Part of a small language model's weights.
Size: 19 layers, 5 heads of 64, MLP 1280 SiLU, 26M parameters.
Training: a variant of SOAP for these matrices, 394M tokens, 6014 steps.
Each number is 128 + 24 x the weight over the matrix's rms, rounded and kept within 0 to 255. Layers, rows and columns count from 0. Numbers have three digits each.

# v: layer 3 attention value, 320x320, rms 0.115, rows 255-290, columns 64-127
# o: layer 3 attention output (transposed), 320x320, rms 0.112, rows 255-290, columns 64-127
# q: layer 3 attention query, 320x320, rms 0.106, rows 256-319, columns 64-127
# k: layer 3 attention key, 320x320, rms 0.104, rows 256-319, columns 64-127
v255:140161137112096110132153163109148134158167170148157147149143115169105118094135140145118169125090100096183137144128109157136156184098086161142122140148144130136103175132156105128162145122120103
o255:155116139116110143099113144180143114127135097111129135117141140135151138140098161108088112108120145164181152173177143154130112141100166154138139089114133085168144099158163124118194129117133143
q256:145115170076119141125152133146137097117140121131146114109156143150150125127108168185111118148142163142105085139125094113117141119178173160127027159166099138103131139100143135126109091149141117
k256:167135108129130118119117099119141121123113132164124177092170139133137117082133141126150092141117125193090099145142099152104166129120100149139136116113147096121096161157108114120137181134142140
q257:140112178098136138161131136120120087106146091141142109108139132153158127149119130171127109130142113141120103120107122125118121138152150148115059143125105125127093136134135109111110147168151130
k257:150099163139148127115135137153160096135120133137126156109136124136133123084104153151171112088119075156115104119142107140101136141088113126130100073140128104128118157151130120102130158149139131
q258:110114109148151147141128120132149138138106175099117152157095096132089137159146098113115157102134122141112125134151134141119110142123116127162161127102135117124162103151121168107120099087100131
k258:110114103078134095159112158136148113128115115159104126148121119144121182138112124099078153144123146132170187158132153157138078137148179095097106098170124137119146144122124125126110081147108151
q259:083128120162126097124105121123151172119133111120114125145150143106136129073136118142083126149093120148150102126122134103110123093149163125114147135127090137118103135117136128144129105135079133
k259:134119128129178135114122091129128117148150095120133168143086108076113093160124150128127152070094097073095133124115080109129159101120106170144153103114126121191099134158129118153087141106162130
q260:132151138104093101130088163134120082127114120147118148119114146105146120123084126113121135119093111078162155164131158124112135118108092166090121144088163084112155128134164135125104109112147163
k260:120115123142124135132131119066116126122143144159120146082170113138134179100137110096117109109151108165125130160143137151114125151161148139123166120168117114125100139143098127130147162136119154
q261:196113115103152149139152184113097086134170150127157133133123108144154130138121142138122208145120093107146133127144123159127085103122134119129138108151178101064189069107156117100104152134137178
k261:136122135168109137168133158091115158139120189121116111119151118180123176092130113165116083146113099135190145194156130139162120206117165085117166136102126130167150153105139169092121121130140132
q262:114107157141123131166149134117127076100094133102121116080179095140136158137138148121164153146143117082101128139136131120126177142073139151162109117109128142126087133136076128135145161139133093
k262:150122107143135113133169087161129170095110145168119122129115165115133114134115126103138140122120141155158101085115200110156138119158120137095181146135130136107103111139114127126163154125162096
q263:094122091145083168166145104144139145124143153120117104151064098066116146110079135117128159099121070140162109090148106123112113138126138155137148126120129182129102106104127188085135090133098164
k263:127190155116172130140126122104158158147071105119161147170148104125086128173145173156099123112118124084104122161119156172119130157132093133144132087127128093142116172122087127114125145096103122
q264:140107085098126121137117130130118116130142120101172150177165054140122122130145173140137171123114146151123186151128096122130156127132160137152138093167139071144123103149096109135123147119136126
k264:091204162142106104163150113121138146140133136114111109156078199146131141133098133141051125143139092118188087071129137128180170171160197149124141173083130170163177093126138160147104112126111087
q265:135112110085111114097118161101109115090110108142121125108181119132144104129101155150146133131133134119156121145110131141114122115122125141111126135136154136133116105094135106144127120117116149
k265:132116151136127143111118124133140143115128142130122100134138141109117119086132120136130138155098132130126094121138123125138132126138117114138150127126146126124134129123122114104137113135133119
q266:161190114125134099111117130130088129132095125124154133129109144088097122114156129128172114120142107147141139139106123121100146132117127117146146080128123112137105146160123148116138121107127150
k266:084131110114135166095135098055129120133159151154142136134137148133088149181129143138109096164150091107106077130123157148120151129131092151090111116137126136103125161102092099069111144112148143
q267:132091131158106163134133113137162092130127148121123128158144144120171111137092137124100153093098127111148142090184147180118115153132111110123125176159129156102133135109132118115158123128124122
k267:178128131114143131204109170133118168130150163123131163098140143161115164095158123121171111095142113129170139128117166096142127165162160095138109155142141156135081117095146151104125124099131095
q268:123147134147159137130116119167151121159109143134143147204072161141104133137185125110136103115114113122142115113116086175147117077140119087132139121114141132136152142177125175097111179137095137
k268:083079126107102126128107149140132123128156094158087154119135121078095122128117153114108177113132130136126158130131128085103109169121135116105132143137104125133141112095084159154096127081123134
q269:160134141134163085119124112089131154175136100148110166114132132141113141113187130140145113150126134114134181162106149041109110152090123097137154102130095109114130132107094105122138117110120148
k269:088111137114118134113129112136098135118105131113155121113146112103154174131105110227134126137149154144164102165139116181124163090133173095081122194168157091098118152150123084137199132117137114
q270:171156112121104062104066113140138163115139116160142130157166096082093157121071127120119135101096141141154125107139102099132160146093082106148147125126114109109164117119153115126103170134135127
k270:109145122080153102118135107155111160087120140116099121116100163115120094140154134154091163090136141114135098134136169144112141143158143117126130123125178129131131152138094148142141118141119097
q271:127081143110115101119126123093140164159113133121115120090047088138099134135172118131124150060121127103123123131143118155130145122119142137102121122098124126111117101125126140148119108108107114
k271:083113109170170129113124138102076094155197078145131184116137120109125159180138135120151082113092141138115155139159132094117106101119121111113123134151140104143141131111129125165132129156125123
q272:081152145184153118152121127143133166142124107122159135153157153145140130131147107123131111149133106139119155120115127110139118129117149139163150098152118116100167102122160104125157124106121135
k272:160128126139125131112145117152125121162125143127135121143117120148132141138140150123129126117158151123111113143101112126128143120137137171109061133135127137119127139141153116129124135152122141
q273:118106106120145135120132132113154156174133085139096112130131145112094112125108124151126108112094083154157146114110100105114153068154167077177151146113143075110163131109101130140114185145144155
k273:114139168176120104118157123178115093155123131095118119137144116116128129153135152121122168093134152114109168138128102117085121129136112129132100144129135121135173083175141128139128107126118101
q274:122113124132140150128145076129108149154121156108083114121103129116185104124143123143092112160145130094163126121112130151118100125143119104127164097109135085134209119118201152128084096124173140
k274:137145152152120169104106114164114111151143113065140118142109095088105136077100132102144134132082166150043143129107104114146173069092138104101081153108091126111151127166131138173160130145145137
q275:084111130118089113162127091116106126136079184134148105143099095150108139125122099167169132126144112145118128128145125165111150133137068123112130127129119124122155114148116126141102119125138169
k275:107070130158082120115138136114106127131167107125143131132148159134123108139145162141097132139106165111116137113135150111181126146122107129109107126121165158147129149126154135120158152080113110
q276:173130130168139141172121156179162137129151124137128086138131119155106136127181143122152143155109140151078113123095115103159160079100184168134178100158121174131089153110117118159148153127131121
k276:103133128157052140103197120139102134132154097160104162129166203136126120103145157122100133122148138138135122121157140125182143159147108147161109101137100177067129099139156102105088156140128139
q277:124121117125119074110104110091131132140090117096133144117154162050147160138118127146152131126130161125129172183105070145143148141140117150115138128090091074198117107141139141121104112095131154
k277:122147104152087122126058133141127145128149170104081067090114087149095128153108096157086150094104134140162109081104182110116130143127131089151098167136143170104142123118128108170160148135162127
q278:145166167141083109089126106193165124147099156108119156113075106118104100094166106120099125122126111173162115071144141137138123166155083129111162124118138117109143112143168120148091123178120164
k278:172120126128142165133130130110151130125160108141084104124147185134122123121138116165138133163138076088138102155135122119142090137093111111177133145099124150157102199115122117059155106093126171
q279:090126138154110109149138117147110094084099100151137095141106138131133127100085127125112098135140129145110108132135156151150115134100145141052147103080118184134128123127116133077106082137139152
k279:163132116074105140118117123096130116130174130119099117134169079150096134107148160075115142136106138090124123100095122113140107200158100117109196108113144143115136140118139090119200092136063142
q280:115086130110147128150146148121100151133113134132068085157084087119120130112130077153139126116161129133140161146121145115155143086131164142156140158091156079143100125119091168101102117124083120
k280:108142097116080111137123101150120168129146139174143143088124104122113095152117175134108124114106153120087115108117140103126121118132124141113150138208096123103151096158113115120144158133155155
q281:148157133165181163117126124141127169137184088097145111167104070143148111152132143057147141097166098120127094129123132139112109086135154097150146037125126157131132058139082124093146095189097095
k281:145101117087189127152121117121158104136166117094113127147094170117091149181140077098105135109103134098129107141130110145119145140097125132101174142110106097126165157152130121148131155150106159
q282:143131074105132143211096099115085155114179109130163152179142075107175181120154208098159115131138125188148151157144143106150121173122136117143112111132117167139130109081158118131137137122118135
k282:125133160129169110149154116119146102141135160129144116141096143094136162084156148081141100122164108142102088107134188178191167134141171126150148092164191087134117125170087149134130154204126113
q283:158136145157125121139159134128158171142107114147104076133113099131135165119137119110130161097103116130086158123108161127136115135142143090124175097129121099111145105113098126115109183188137107
k283:128127121114117149122138109119144111114129164120134153124160174144124145104103157099130138100138120120175091147147106131160166125135130127136164139156117127135171167124139132095132137164097141
q284:125128186133123110141134123169187130089121165109159128138143125147175068102156092139139140158107139134101105117116130121108105117124155154122113126163108177089155172135188112161106139162154119
k284:123114162112153151108167157095146143075124194153124134113117163103099143136146126130134109125164116127118105099115128121115138104092134171140120051114092165145082120125080122098122098105140183
q285:130144119120212144124111109097134092097105144145143138121112133135154107135169139107152120127187131119152106074139179171115107133199144108115119142147182172116133177131170118149120086137169089
k285:142151149096105199128112145073128141118151172087136093131142169138124166106096135094105092165126118139141121170085095091126102160110132125130148105111166116145104154108119169086118161112116130
q286:167101140129100142156119146155140118183143119178103121119150090138134095130178068124140127128121144079135156118114155124106113105154088117180103136135160095131120154110073165101086123125086154
k286:136187104106128120102113133129117161060112161209115150088146191137140144101116147143108130172150069149172132122118147144134105191129115145118115112122132128134149121158114089089142115155151150
q287:160183139086166121091144123149123149125104106091134133116119127141104065127067071125165124150185116096132094134129122143114121144159098150139141093115134087119138139170110119162151102142141074
k287:148053148125135155146148108078156120120136103140107128196109131112117164132187154142080117156020142094147117166130055123090127129108153147109120128114129166122178118110110139144097115106132107
q288:112175125156104128149158136116124145151116156084144112142113113134077113136142128126152122140153157120131126093139123120135094113096132112134104135132133130132138123152132151126164129126128116
k288:141108128103142119126118099146126097110159158142126107088142132132132136145117127142123129113134133175104084118123106112105160111165102146123070142142131100109100133139106090120124137140133119
q289:169183127110108135124161133122107128136095124123147128108122141146142110148147151146145106143135149111139116128113103134134140103128143122110118117129150149136155137124120126117138113119133127
k289:113091135130121124140096118138111123114146129142134115112137137143138120123127147148138093122149141134115104115139119114128119111145113134126080126119145126099143101153113137105136133157122128
q290:097104129190119105135104103112149161100143150144076137144151126069108103121157123139092116129116129157136120101162143110146147160118117135128166162134100122119094141128110105106131141128085151
k290:163149133124130098137182145136117132139114108101132160149097141155113129133117125159144107113156097126127158145124134125146126168142130128146130163121139145143135122107115167138128124126140130
q291:117117203128105146131132136146113088104123128120160119095153126118133140104134087152188138147142116128109136111104140138138148108137159158111089136139124127107105139132162105148106130157155136
k291:138128158161118142103116137154138101155130156134135112115129100099134145108084130074137105123115108114112128144129141132120130105122096137135116103133105145106137150177160141095138165151133137
q292:136129165117122089135126129106140088127133112149125106090107151171150176138137171154125103117128138127121162099136135149133144155090117127122129151093150103115108134097124147125136142101189144
k292:109094085141147097145128111116124126100117133160116107143143111115142155094095115089094162124081161177123120123151184118126134131146123107145150123138133109134134135159104121113132132130116127
q293:128141161123116113136104103154102164142177122127126151111098145123160113126160159116102118146145159131092093122143185132153135172129121168128107159129099163141125142107123163123151151133129118
k293:143121091083132126146198098133109121120080125127167156099120123135154104108135128150112154099121116122136152163152096087135087135130144101123142118148160137081128078149125133144107122083120156
q294:103109125139112125140088115146123133122114146090155101115072145142140151119144094190126096130173125080143109107156113157132132097143181155106125090137159074173123149101143135156106096162145130
k294:116167145118124124136124113090162135109093131113147100093143148153138099149099188087125095157096102135153147115127110145137095156064133120159091103100104141156149165167165188117117174114091140
q295:124150206104101102110157105131139116095092151127144155125168105146135127108168117106055152142151127169079110135135131126119110156160129137096117169127041115137086122137115133114117160146137155
k295:120139113130180120142116103120139103126124103107137074128117108130118113149094138129189116155150151112130091094102101118199124084126051123098136093090123143083091149105107132133156117151163128
q296:150109140176125121133144092165139083141133155158132117139067145135164136090135093125111115100145158123107133165141189127142121156163148124105105127125138178140151129117137125167115125135185113
k296:121129116113166117138124095118097130145143105118117123116133115142127163115072122113126079132103121139128138103125120128097137131094162118127136105110139107149142132136153127109127136100097124
q297:159074138146120169173131125159124109121105159103149127132111083156137155139142117111168150139143134117120076143155154198140101132128120101126109119154137136150168146099097095121133136109117092
k297:176114108128140122113164190113120155118099132134119138118125110128163108113137174124121160194120155160198175091087126122162083175091170148118138127122088168151147152140141156189134133091152111
q298:169146116108145115138153179126105141131103088145138127135129115122101151121122138122159127111145125137149111131124089127128092118108130142135142145126152111152108119137121136124131145154121153
k298:101137122131142133119128123117144135112134147118127126143145113109131118117124117131106168160124143115152102150139138130142112109104098118137139117128139110094126168114078125126152116128118118
q299:089131112105048106139124109128118142128113130086104078129175095155168113100157100157111138141139131109094116127182111119117186091144102128121161128121100099096118178111146113143144140116142128
k299:136128106151163152099135121119123131086144126121152126122109122129084110183179177106116107060086159129070100109119126115167139084114089169114073098167135174139113081130144132139113154136145104
q300:115127136134120121156133145138107101162138146102114106161107130140147157156162116113147090090130117121087107113135123127091081143152135131120127115117148142115186175147179139111131098081132138
k300:137129118153153142142110115088159112111151148122120138148110099128126132123147145115125105093113136134133119119119118136154102132091099156099067139145120141154123145089110126127127122125125109
q301:129134136138120130167141153112125140113129100115122144152117181168144120106134097113155121142158136121098090150129115139122090135144160133125142109091143128148118120131150153106104163186123098
k301:105118134122148122112111132134151110111124141157133115130122117110133142092123148094117160129120129127139134127151138138147119126120090094104154124144125122128140134131107121150162104101134154
q302:149147127129163160088112163115134175082141147158139152146128125172150149084138134088125158103151169144095130124116168128137150110126131154157120098136094177121115087164077142141112137115130119
k302:129129134130136080123168145139122117155134078170120112123091171107119131130066125088127111139144081113128112075155101124133170118140122157108171141152098111142146125109147100094093153100131145
q303:104071119156138164148131135118116090119163118151063126085140129130165178138124094096106155156131148117098150155116079135093162122125157171129126162127084129148116130108090160165151134146146126
k303:142130154124094088097089142145109131149144139101133123112183131148054115127106139089145127128118160161087185111160206150096135125155095119142144132096112172098142114174135089117139115131099103
q304:136133141090125084106097144073124162111135097164129122100122155152119122153165141107147132112161150098102145122130144100143124137122200157154132108116092150135107095099135132124127097131138097
k304:162196112170138156135122141086080145135160121151118137111124077117115109132090156161144135142097148142131097162179134116117109120120146109124101124160109077134138137088149132094128182158167109
q305:148095162101074093101115133139084106092133122121145086132119086122118142126144110061169183113104150142095109145108104112137157147127147162123110088137107082154135098195107155149139149117149105
k305:112146127154165088092147091079127122098165164129155130106105112095105090167148177125071094129141084076160091081143151136095099125136060164102118143162117162119155162087115160114131133121110125
q306:140171098145139153095139111127113113135108067112156124116145153165115110117119134111115110137136107127078157136149131102135141151130138125174116098147078107140120137129114136089153161160101129
k306:179154104144143107146138113170124120128107126159121128165123121119143119119109153111132152164142128134142150133118132127165148138150097137056115161131102138114164119135123135148112118134149120
q307:139135103114129117167094109141114082159147151156129077181133074134165147121100168054145173144145146116102074165135096181147133141105162202094110099143128134145130131127191116179164175115114169
k307:124157115117109142076141083149107163083132122155145161100110111148112105108170137082157123141143088145124128087090185126162117125116126156128116092107167120101116109173100130093092119200136119
q308:113158135122152163103133139127153048127133132107128093191138122109190134116127159079154142125128150141122121126121111156105138129128183135126122144163184166092154128131178096163191164108128108
k308:119118136141180117170105109162127139142107138097145101132095126155086085156161116109101085106145159164114118122116131094148138096149101139086099104120100119151103094176123135097069100120132108
q309:160133115136102081104090097137141089098114145129160124135127132125122174140123131078161159124152121140172095163163097145137136143141086138108136093121104148163122128126123105135132145103138151
k309:137168121107102146112088143154090131118133084118098124127120119170111115138163146168123143146124124128193106140104194136142126183134087087116080157128169154115144128072145119148179126104146095
q310:106129139087160101097116136089097131112087170142104089118118120137120116118125085153148118100122088126103140145141128139076127184150116113162092127131120100059170103106091119165121109163143161
k310:171131130123110096159134147114118125119172140080137098144146150105123172141124160105087105128112136154120128131117139134134113148134133148098115144123178093150094129117107118143113140104124109
q311:077140087084131079115114145091112153152141149172151116138153150137125141144130153107145153102125093104116140134139120138108103100144125086161145142081081121166100102083068126144154111119100193
k311:162124093146134132158129120131122144101150107116119140113162137159119114121082115087132162195122144148146094097129127119156102130103141120162117094125154115172133116164132102129124140118138109
q312:114110162154125100167134112156160130103123151119139107161145133100154163145104106133163120132169131135132146137124092075160116154137110126121134162124134122128145125116191113129131118114151123
k312:108094100109156080144102114178151141092106147106113135138116147103146110092101196106103120113129177147063128128096167125125142104117122127140109101139093115091107157119051150144112160175115131
q313:117129077123133125094096143105151163207170086124117181095108145153116096118134114140057151159094089120145139121148111128113105128146162126153148139148135150061159134131147137142094127116105135
k313:129133168130165159104129165108132127104099124139148131160119114108165122121096067123149137110057090095123127144166044146100128115106204116166163147118109083193151119140173159108093098101184129
q314:160089146102161169157130083087092125157132107118143130130121040100132088174144127151146099105145138101162120134111161153108130119104101104144133115149125113051094159059088126137087102170123134
k314:120175135146117162144136154112075147136132123106151134092149169116106127146115096166157126165046152138116142169119122144137124132116207126151111126165117099164136106132160142166127143106184129
q315:164125118105128152094129120158127085077129171137119161148170124141093127146154123140119133167053212103131097097118106149192120109078135189122101085095137077129147122158134147108147137129142118
k315:148202126172062138169176121131109138136148106134112103116120111106139084132188165160127118153157157169124149120121150066115090127220094122065110142123102188087114127125093138138129106129111172
q316:116165088137135111136157141142141116156138121150141172128128145124148070189118125115189090089095128134150108134089123127149105151130106109142114135155082149181132119142139133121157058109165123
k316:156120097125101096175099124141144142127091125098127139122154158103148137112126095121061140132173138138141136086163131116107109133146106151085094117089100149137149097104115124164124173087143083
q317:115110129102123117123136138143084164159118089145146042041105117133134117106138097133110147098164116109096144123104158115115206065149161110149111125116156113114106141155125125126101153131160109
k317:092147098094146147102126120142127085114121092165128138097134139148092119178090134147117104074104086144103130132105119125148151090091117149141169122114120106096148084123152139165145137190165156
q318:130130107151161114090128139122144179145099133138159223123132159097126116146158102123074149155137139133153143110107080143155116181191123149133148111146122088174139109141197140116155145118100162
k318:124121147149095108151104127133156177133118160159088119197139159155122129069108200140121136186147089130157116152147124131113108128150140095092073117103119155138149154089103147106114114122135119
q319:144163151103151125092116160138098179162113137118138105114108123128108130117124109103149132095150155147096081133140110164134146113137137129147134114108121095140139092164098105120192124088121138
k319:172076097128168093118149138121144162108168140120135146166126127127102115172121101092118124129145140124125154071095106106090089102121136179131142131121112110117145182092107103111110111130137167
v256:156130103140133126123123144147115099148141103136123119161129104149084149150116123114136083133129125088136157142130139128106134128101171153181135148127169089151169163117106119129082119093128096
o256:101108106120146129132169073111103077124113150173135128128108145114114102109116138105111139112170163136103113171135121142097106132115100144171142144152141160119154126124127135137126146137149147
v257:115158086137093078159133137156128129106157117145142075120116094130107121127139114098101097163154166146125175079138156140135079127154135139097125118105118131175127129138111130123090116126140110
o257:124125144101175126165126087106139084116141163120156150099134119147159103115093145102128126122090157147149147158110103098119124102127131153107135158101157133122166131139161119111131114136136113
v258:149115125092160142120123113132144061092111159123104106087133122124179125119064112126098092132117124110118151110119103140134075122117157140149109119135150071140134110113150107144102109165153122
o258:121148115141117120159142126121132159119159134141115118108169124141126131161157121107108146122116158127112131183154177136179128161140118106126137137178145181128139116138089125089118156130134140
v259:164104113097148141099088101107144136141130050111095108116118134131131115157116112109141133115122103148168166123175115113164131088088129103146135161099113148129107120112116120091110136135128139
o259:130118196131082138087114156135126159127124183128121131123140130102108143121130111132115124129117146127146147150107151170109151155119149115108156101123154158155136091101117110118119116112122121
v260:121122132146146125105124101119132134137169123103138120101100114098128110151138138097136141089114161141130127079077130107160100138112139108103139120098145150139091137143107119121123124095162123
o260:164131154115099119141130079122166121146111080079137153154107107127121164117105075124159134124131130123140105119129141169121154092115159119086116138107109122139119117128134132149135096133140138
v261:092113099106133132134118133114117179166152089125147107131105100112124171108097138094111117115188157111090118133121128129129157151136120113112084103132134121155146088116129130098061155107156136
o261:178104113080128140133125155146101125098098125132108132096132107136142099141133155151157136110124100142162098152174133096179138090096102086130133153091128112091097137100165094137140121122136149
v262:073135122078147141110170137108152113125156083132111138106106131151115136137170118104134131154170157116111151119119145129136144150125117155129113124125118134149089146174131093142103163126132132
o262:149086112113153150175102126101121145140149164121139106150146151139149116126107122118126148130124121144096129110163118167122116114150156128101132132142142098136124093154153123131152121115126120
v263:190116099152132097137102101128122155113106161093153182157130143121074112130097124132145131133156145144114115097094151135098143088098130161095138142108145135166135158138150160175085095135117136
o263:134230139186137169080148106134096091168113043120137147179117099166144124136113148103148101107089147131134145122125081080171099142112125126118125162124094163091165120189121155168123138113149102
v264:162163120125143109160162163129132133109184106110159096121136109139166128153117116124103132133115097163143074141134128139142104106135160161141140170117148156138090117114093140128124161108099152
o264:133180134122120104139090123147136140146111140117131145111133141168082128106140154135124157120165141122099178091100160108150140116137109134120093135183127126099168153133158157176151100131126128
v265:124128147155089135153154146114080114087129119133142194103162152088107160121081139157123093141133126119109116154127139113125097115131173097113094111167134116108111133148115125124147099112130089
o265:129170137063124101152090116111122166169145104191127109139106115126131104130129144147144117107127147165144103177140134133152109139109142103152119063128090129133142134137122114119152144125133176
v266:081144129126148061168155126122143141144158115120156125097101155113098126125126129096126167149150097123062153114082133143134126121106130100093082170139169105145111122128170136148129127168095157
o266:123091130130132140113161130144074148128133128132130113103131096160110099166149100151126111135130151138158144101135087041139153155130123143145121107151114160115125142133090094134135083124138124
v267:143118130102143088113181129117116102139130094169117123087144110117129122132124067157132141164127124117105159094152146105095148141133129115121110092130107095143139133116126153137144146135121121
o267:106154121178120134132099096148131143151117137102097135120106165139122128100094137095170119147116138139176141182167093168136189181126110092209135134160140115095102150126156143129145137141144132
v268:150153145123143140126075134141113128094124134115132159145110134139124120137126085186134131114101106129175103159119128094137149105124102093110188114132155153106177113126108161154160127188123131
o268:105106098123109139157179155118134107141142130127138141122120147117115143141148120135189115090146113104089114131150141146131108101152155117160103118121097119119119151105113130104151138081128109
v269:143089123126164134155083118137165124092115104084103161125119114127140060120142078105102116147080143140151105181121137110158078143147173133116134186122109111097182083128140145140141121175129082
o269:147126147107136178144138112132089179127169109134107125100104116101119086126113140123124124117139135110093115118109145106141107107159145110107137111126141122111126146108114111149137107084113149
v270:099179142129125119090119172085128084095147151118109138115124130147144108121173108102146098147191102121144098125117180106106120108121176143144103187139090079122128136100119158140108144156136089
o270:146116096142132112151094108083124137123136091141137107151127138079100126119200128154124133146132166149102109165067095117140114178150095075136149104085137135107138119134062119141096117152144145
v271:105126101166093126129115121113108142115154132147157140111150103159141147116153138142142128122180127111116122138132134139145104111116091176146118087096119103148114161152118122103162129107119121
o271:106162150120105147139136146135131133086090126111125084135136135095110134139155057077143096096125108100143176146081092072125129175124130145110119144133120124142127115131105124142095121112145103
v272:162136139102163124134132113091172148141141138165095132162142169134143083100152083110155102135170118133127117092122101087127134036128132127096156163151125134169095138108092136139078156140166120
o272:114145117116106120136093111104131116174139148097147133104118132059154119139150113116145139152102158105072109165149107148144148165106114130122116097104119114075143127198128106075169124108097110
v273:136160102119171133114151146103094143160128139102082110136109123145120157097126182104136120098124099134157108128115127131133132125120127125078195145141141168120151146115113125125133137086135156
o273:150170168151136100118096147122149131155106050127126163168098129098162117124131118114113123127119179120113130145136156139105138108127094117111123088123131132098109136110160136073082134163183141
v274:122149124102155151131123167146144172095128100133109136132138147154160158156068095114106109133138126119164135136136139121103187111126112152154163134131147118166121118155154129126155173090118146
o274:138153091143122137104150092117125100198065145174131122133119116149114157099166147138151134101141118108128165118129150159109134125122147115123136169089104141101130114110138164109140137124150099
v275:114095125132159150144091111088151157099134126113118110152097146138168131159129127078101123126111094115121107100120110137135157133168139111123136149137203122137138084097125122106135125166117167
o275:115112097095089116088159122126130103130148140122133169099109147152098122096085151133086122129090119154145099140098152098113162132137161123138113111133116132116110116073147133101134109141137130
v276:151144128113154170128129148135117138100108109082117121124150149086135138117100120135130103095086127119119170126112126114137170097132119148089117074132115181131108183097090142079127151059153134
o276:153147098118101111112118097104124168128147149163127150119141105134142123119123126106146150160147078170166075093109143174104127139111135101136111111136135138132142084106128132170136174166153098
v277:123076104123159097110135092158142198147088125117116096087114121158113105102136093141113149095141133127149156153147107171149061149138170154107099149091127160127147114137103119158101094122128132
o277:108166120135116091147172149162210092144143153108150115143140128131137133110155093123107128072119093137114115132109161145138110088126137116138136118104144120122147128142128121114083148107151123
v278:148162141144141132147147149131134144101130127080122127092121113171162122120152120127110105148116104124116098172130122141166105133107104110133124142169113146141109122159116134134090150092145100
o278:159122125152119126154098145103166164104132126117163130137087134139081134153092099106142109113159107162112127123127178090110136140125133119132109143123128137117084126115167134113110134135099166
v279:120133122174123127145139146131132142174144150103115125110098106174119156111144112126172157122140151125116095126161132111165123125125114125107126093104140118085138063129147137105117167116157106
o279:146132127084131104126128114144116118153103090139124129139103116121123163134177142099113142123162095112145153122098167114140149099140107149151144135123151090131122089105117132154099077171149146
v280:155098079134152127156145143120116131167127106166160129136138142117091117120134140154155096147114146125128142139102132158114106111138128128126140153118136125110104090081136131099089158154164156
o280:144090093140123165133134144121136098115137153147118108108137146137126139136122142118146172131124141082104154109121133143108081141105126149128149112117150123155134111112113119083138122145082145
v281:145101125153125128156140149098146130143113136145198130158116114161100135148113162148149146153123067143134143121162127136099124101143142100141144137117182156159126147148115143109117141133158119
o281:099119131142154119158109141140148113126113145114109088081123171129131134107150113098136129130174128147096109174145102146125127162069083118080085158126105108166165143141092149129151139151110106
v282:120133127122133114107116147118132141100109107118125160147131105080097136123147140130115118158153137150100098128075131156142112137112113132115110097103142139123170170117125079156134116121117119
o282:115101144129122119151098115132154148150148106151053156097108160164136127120145188114155146096100122148114129103112131120155116143106148111116160113078114105157120106143145122111172095122101121
v283:156128097178140093134107137160137143152139142096149117090100093135125093120105106119142122146104096136109123123115142149152120152142105148103069128092192106129120133115149107174116128119088119
o283:090102126101115126180147087139130110065127133157155147183127131162104144146155170106150116107150135163152164166090101093157088127126172119144162124173148152202155135128103126135143128166137147
v284:127105101147145139147134132126161145118111151140150124111120113141100140139166148109129142163126096135096142124131113131160089153105106106165120146097133125156141100145151105129134135114143090
o284:112134126150153091105128142151117146117116136165100117139109133140093111153143125096135155183105158121133146124145132166090124149110099127102091154131151125126122114120146107144114140131099120
v285:196110132114176195140146087107150165126111164118088137161146131090162098149143117115156102117117098139132086123175109091113168074142158151141147118125139124143148095104059146147137172161144160
o285:087109091088115094089116183089124118124143107138126149079189128128134111145084133133173134125117104115113126148125115220123154127125077118150149134163148141095130181124155114105125130097148075
v286:113141125173090143137158135178149075162182132108122129090139132116148138146122101157125154144129100170136146145127140130133157126113103146127152162159164078132133141149127102144177144144097138
o286:137126130100158147125123108154114129142127120104133147127128102127127142153136115146143110139123154132104123104111097126166155080109134164111169096110115166136112117137100145131121064136140094
v287:182160094115117124125150124142137136193115104109129140091115111120095106105140133207153123119128115164157087140130114139076154142118123147122148152137156084105170098116145109167100131145099163
o287:092091157159101132130163123140120105149120128121125115084115127118127110092133177101123117162055167109131151144122097122179099117161121123164092122144131120104115124118089138104163106145137151
v288:075088096102103146118121115124139174115127113138111108141118132127114151123108141105099147102112129153102114112123174108147124144118144164142132124142124136178134135127169127115126151127140150
o288:174112141111132132147135142133142095093116124092130153133201106136136071117165140103132105133108165112177121138164111165138071124094135103099124156146093096129137141111118152161103140129100104
v289:114102150125101126127181107151098118110137127152098106133108157095159159170144129111106122131130136120124158123120127116113106105125132124184133148138131110175145106100112093091116129154151098
o289:110106125153086110179120162179080083109133168110152162134158110079094110144138145143111115164147139116097152153121129125150134184117130184112090103117125169108094106125156130125132126095122108
v290:100097146128112111090101151132113120162107082140189099106123123171124149132130121129122113143139127128122157133109152142145129164162129150127126081092157151100115141169121125126091165153116128
o290:153098116141159151151134152177128130143112147071107110125134160162128141118155149077125130156138128142131147106099143095135148131123110129128114143106128141101154171153117149099155164151115109